config = dict(
    num_hidden_layers=8,
    hidden_size=256,
    num_attention_heads=4,
    num_key_value_heads=4,
    head_dim=64,
    intermediate_size=1024,
    vocab_size=4096,
    hidden_act='swiglu',
    norm='rmsnorm',
    norm_place='pre',
    norm_eps=1e-05,
    positions='rope',
    rope_theta=10000.0,
    rope_fraction=1.0,
    qk_norm=False,
    attn_scale=0.125,
    bias='none',
    tie_word_embeddings=True,
    parallel_block=False,
    init='normal',
    init_std_qkv=0.0283,
    init_std_o=0.0,
    init_std_up=0.0283,
    init_std_down=0.0,
    optimizer='soap_variant',
    learning_rate=0.00343,
    beta1=0.95,
    beta2=0.95,
    weight_decay=0.05,
    lr_head=0.00724,
    max_grad_norm=0.5,
    warmup_steps=200,
    schedule='wsd',
    decay_fraction=1.0,
    decay_shape='linear',
    final_lr_fraction=0.0,
    batch_tokens=65536,
    max_seq_len=512,
    doc_mask=True,
    train_tokens=410200000,
    max_steps=6260,
    dataset='wikipedia_en',
)
Each number is 128 + 32 x the weight over the matrix's rms, rounded and kept within 0 to 255. Layers, rows and columns count from 0. Numbers have three digits each.

# layer 2 attention output (transposed), 256x256, rms 0.0966, rows 222-227, columns 0-255
124150126158084152111143174120132168099109140141117149059122109081125163109136143117125120132169083123166127179166147121143138096091126146071141124188157121119050019198119132089081151075123129141134140119122149161121168141098139142101108179183109124189132113104138126153110096093130092110092131138144103170145065152140131100083114091100108146147178046179141144106102134159070106109117136122151155124170155172147189143117132111174104110121116120181135164160135146169083106146104065140180113059111122084158147163121112064092098063086113145133127135068159125066154161156122173202114127127176129134040141105121119172127160145123106155153148136098140159104150119153113103137159148158133106090167110173124102095115117116097156074114145132103151133143162185123118070151091088
166095128134131155138133121100146163148131159107078141087110130097162100149106104095105101110106122102168131089168117092127109170141079104151160124126183106177179150102109144118097156130139181178148130127079081127099100167123095158161117130107151168131159149108144148172147168100128067113134127125110111111136099139151135156140148105169108108130087131173129105114174191155134121127130143094142116094122159044124159136155116145094088139148104108142143117169095173087137190147042136094113127151092107165088086115141127096131107132137136167105162099086109128120144052127106128134080137137149109127105132093129128083153163173189127206216158141080198123139159117109096141127095190075109085113126148115187135147160185146083123207179136107101170151135138159157187118132146153
102108129108084147144153123096081132175163060116112160165153115092122129169141075078104105124119059157172056096144134126203122081139082129178120170064146144125140159121079127156178151176135101157094106129107133139189164127133138142142132137154108141126101177103158059087114138109168154143159104143139120118109074071148100176110119184156080139173123126121086076133111146164144098088054115141080138104122130127175170163174161128080163119122148131126124098081126147134115151118133104122138063141101078144122124164147099095095101093077189143110103174172168162133126124087141120123145125082083104179153162069132152126106097102106143124163088079138062113012064148161093176098125147109109127108118048094084141122122141131104120129188116115162079157096166136113097096114099115
139154124175153130122101081159172208177104159048156033146107114176087131162187098095117145164147132129147119129199171160133125084112097218127086187120112111158142109157151146060120112131137112189154156134108144111092080054116122104109148133150114144146162121101108127169144122072171134117077149129150142100135095139142170122103174123158229117163167146177146146129139151112105130146162155121087148146137153141098153166134101117088099147151130149134085129129139149151104101105154075147117093121182102113155123146119103143077155161116153090142124125113117113089158082099185102099184167174172088165104142172105158104138125117094147140176164093127148150126194162139150167131132098125108092078108126127101121122123127154189177100121100111166117117111111127136120130067036155
148105136148169121206071130155146117134111083169126120172108102132126144126109092173142137116185147053112133104109145082130119145136131135168136179139158135129080173093125052099130109160140192134138137106145122141109161129082126117129129178117142135129183122134152101177146130176097116155150178141125139102139090097132122148114160172127140176149124121130107130149175141175123162130067177133076066155077144105102150115099077082135073123150115182114145078187095095200161112139082162122139117112196141097143130159092138146183151111104080092107062171147065084132160201137083121160174105189114131155115097117125132084128148156174200108124051154120145125092110198103131132073063162136126149175141125124173112135136145141124099153176139056117116174100181154122129124175133130
076146133113145157106108149101095101136144116120098135147123111117096126100142165099121167145166142139170142136074158183145107104102142110086103133153118121135104197131051115071078161192101130117163162129102167124153164110129169118087122100164142125089186144128159123121081127112153112126071107164151154145136082065184139135126141122163110126112127188121208121171124134154107155157107105106104112120172070171128139152065131149174100069107103108094100158105109177094150104145125156100177116131101083135096121141091115132174164154165144099168079142068064143156171183108154097161111104051090144109148163107108104087168131120190103173122117136116209072125132123167114153186132078133128085103096139115156141124114090167150110124113170119150133211182140155111107155184157143
# layer 2 attention value, 256x256, rms 0.111, rows 223-227, columns 0-255
188153099029129171112078146082126093120134116145155069093126130143150172136153147193085123065148140145169114182081152098145102147088133112174145124153121105141133144168111118114083173108168152122092147119094173149111130109111156183172149121101164070128171147106117139172102177092166149106050115175212076120115137149060139134177123072141075095123145135134154136163126168104118125161106095155109104138119140105084107115072112088146133111118124118146075146161032086143095131097092140090129170164119106138131152114173152155122124078085139166109149090147163113084114145083101166176084104126110151114183174134157154129094096170160117127118118142110143072094111143097124209167064076104137111127114102152194098113151085185101079133161155100132125178074167118133097114081101169
096125084047150156126168130123075099121084154165100137121119082122121125188106084103092054156139122083174088145113178081114089123106091093115131095111131141217121132111151099107149123151173113154120156147086106163137187122136147114080083118180096152097121141124102140157111134156159186134119140117160152131087097097107128109147093176103172171059110108137066091085111100116118118127107185173154111145097086128112200111114164142119156212195156104128206152154168107133153155137127094160140084097166121130110138140143133119093086123193165162081102171155141139096179145175092116171152146085133059121114159126135093137108110142165101148127104124147132108051108094146106177117129166067091162170141103075138168138140079168160126133133169112174091179135145129185085157087130113
090122112134128114068133168123130135150107146081109094138069128185161072091180139118176142177130097082154172152192117122101220066164151148115155152193135159071156111121136106135115151117141060168172129127074113109142103142079123070114138187115138154122131110080099169101180060098131147143100175134153112087115177194154140083150122117097233152131147142132066181164145189134144163144089144108156089156127170196068072138125123094084100171153156194128062104192149133106141094148141106185127089102140129084109136148138118183080110140148125124119145121132191122153165108087142084128133185108137082136127178102126155144109112156125087124163116183115196125125139154168187154113133116118105148052169135162146092144029106182198198128090112104165069083124083107139113131110109100
126136147153199112144125167126181107129135156113108153169073103107125157140123076148147090164175096077093129136122151125138069152109114154133142151129065135183093126104111111090100112118056123105134085149176153154109127082130142143124157089128134106154071089105127124149100147146079132158183173113176115135122155130098116201133115072184145179213148103113138147190176180127116148106081116147092082163157230127114184110050078063090132106107096153141088128065136131124076144158110126129149169116172148141157090155092103127145201080119138145108119095190179126119199117177109149126205113144135139147117122102107156097107118142139114163095158157144169097137119125139178099060081180135124088138147126131175148173124087081134142132130130110119092170136199115124162092170102080
153141138123198176167193114087161108126149155149172121154085122121034099099098146101118103078161127164125146154103132136089143079124136139105164085123083102080127155144135113133149175120069147080168088112128148095177100145081099085119155168171064203094100069103124153074096164174090079186134161142200139166124091162159154139072144154113061139074152114081169176130126085184120131080146113104091122166124085084089156111129156144174105104094133141128172090148189138134140105108108110166190141137124082174128115123177109145170094161082122103205113116121156133177119120121081107185079110095187105144093087165102175125113078135170148132102159194165131087150145180157150168113070173125142129122106185149119134101140130180130141099134108108163095156081145090223143148179132158